Weights of a small GPT-style language model, trained from scratch on English Wikipedia.
Size: 14 layers, width 128, MLP 640 GELU, vocabulary 2048, 3.76M parameters.
Each number is 128 + 24 x the weight over its row's rms, rounded and kept within 0 to 255. Layers, rows and columns count from 0. Numbers have three digits each. The size before them is the row's rms in percent of the matrix's.

# layer 10 MLP down (transposed), 640x128, rms 0.143, rows 631-639, columns 0-63
084:123111136126121112125102127127128201130105139131158130159126114107110099130152122100154135107177182103114149172144125130124146158076150131161110092134079128132138165131143146162111160146115121
083:124145157146109094134098100122121149141139094146082155111123139092083050119135162156113099144116114129140147128134143068073170151115150121123088132121172163092123149114109148100155108138150143
084:157144117158130165094158108107079173116110074140097167117139138160154124125153148161104132132122130133150085130168124158106110136169133113119140127139096102124113128149124130169148121139158139
096:073111129125127147146145122126123147134171109168138106125116188114138135141131086115110149163130102156096118121160096133147137153167152131087152141124157108075104132112127106123160133135138108
102:182110140152080110147127130136139135140115102091085119112130123102123141094145116105139155145162092077149094135148184110139153123114153123099122172133105109147157108141085177115099107087153140
096:121131142132149180111109136158107114157116128122123134109131149119147131138103120101077096129120112114109177117106121154117146128134172107092157132110102163118095135141163145159148135155197179
104:166157153176106114138104145100103143147127114087160170164122135169169127127125134144158149120153171132180108122120115146180140159163087160123104141142146136124129113105134160152153174118077138
097:138124148152123123100133203138077136110078116083114150117156115127109119108141145134137127146146127150127142128138152131121109133190143097132137072158110127140141117107126119161154142176146146
095:124167130152097111095125141129130107132153117100166136114130125150089059110103102145122099128139135111114102146144138120108122101130062132142093130166123136145144129136133165095188154110112101
# layer 10 MLP up, 640x128, rms 0.135, rows 632-639, columns 0-63
086:121103110160148140162112140151139139091141126117127078147114130142170088144179107118133144105129155107097115135121127126159104152161147131138149139125143137168151151097143110146121117152145125
086:079152104117144079135129132169120144127149162122076145136119138129121119128124084125149155118137143121106144067062155140155116145095155155157141128125131175124147150071104139102139111112140115
101:116101157153137134117133140120112132118129162208120120120130063101104111126126102110165168122134109117149120139123070102106103121132094158101180135106137126131070096149090119136181162136148128
103:143144107143113116139130141118170148113140144135153148134160125141167134129141084126166128118133154181113088089112119130128132097168127126118109109084131114175088141159130131116162144134145112
099:103148108105128112138110117181149122134172104106172194147124156152166106149137109132141134097081127148129146112148116151129105104106126117149105159115129146116120080131120096103113108111089127
100:134086130079136112075133123139129133124139103165170116128090158118114149146131132123112151125137100083155151109117114069155162138115123113121149111095146124121102126124107102170179129132122138
106:123155124140120110137121142135138121104135177070118141145168082159116127141100153130164113086158113138129112097148136136154094144091117144159106140176122123150135095132148143176136135122142124
097:119123119081177136102133128153066147102122135112116107121160140100136126141187130086131104145098155121108110110130135159107112138168154129107156081152110126124136102117128094134112142111190114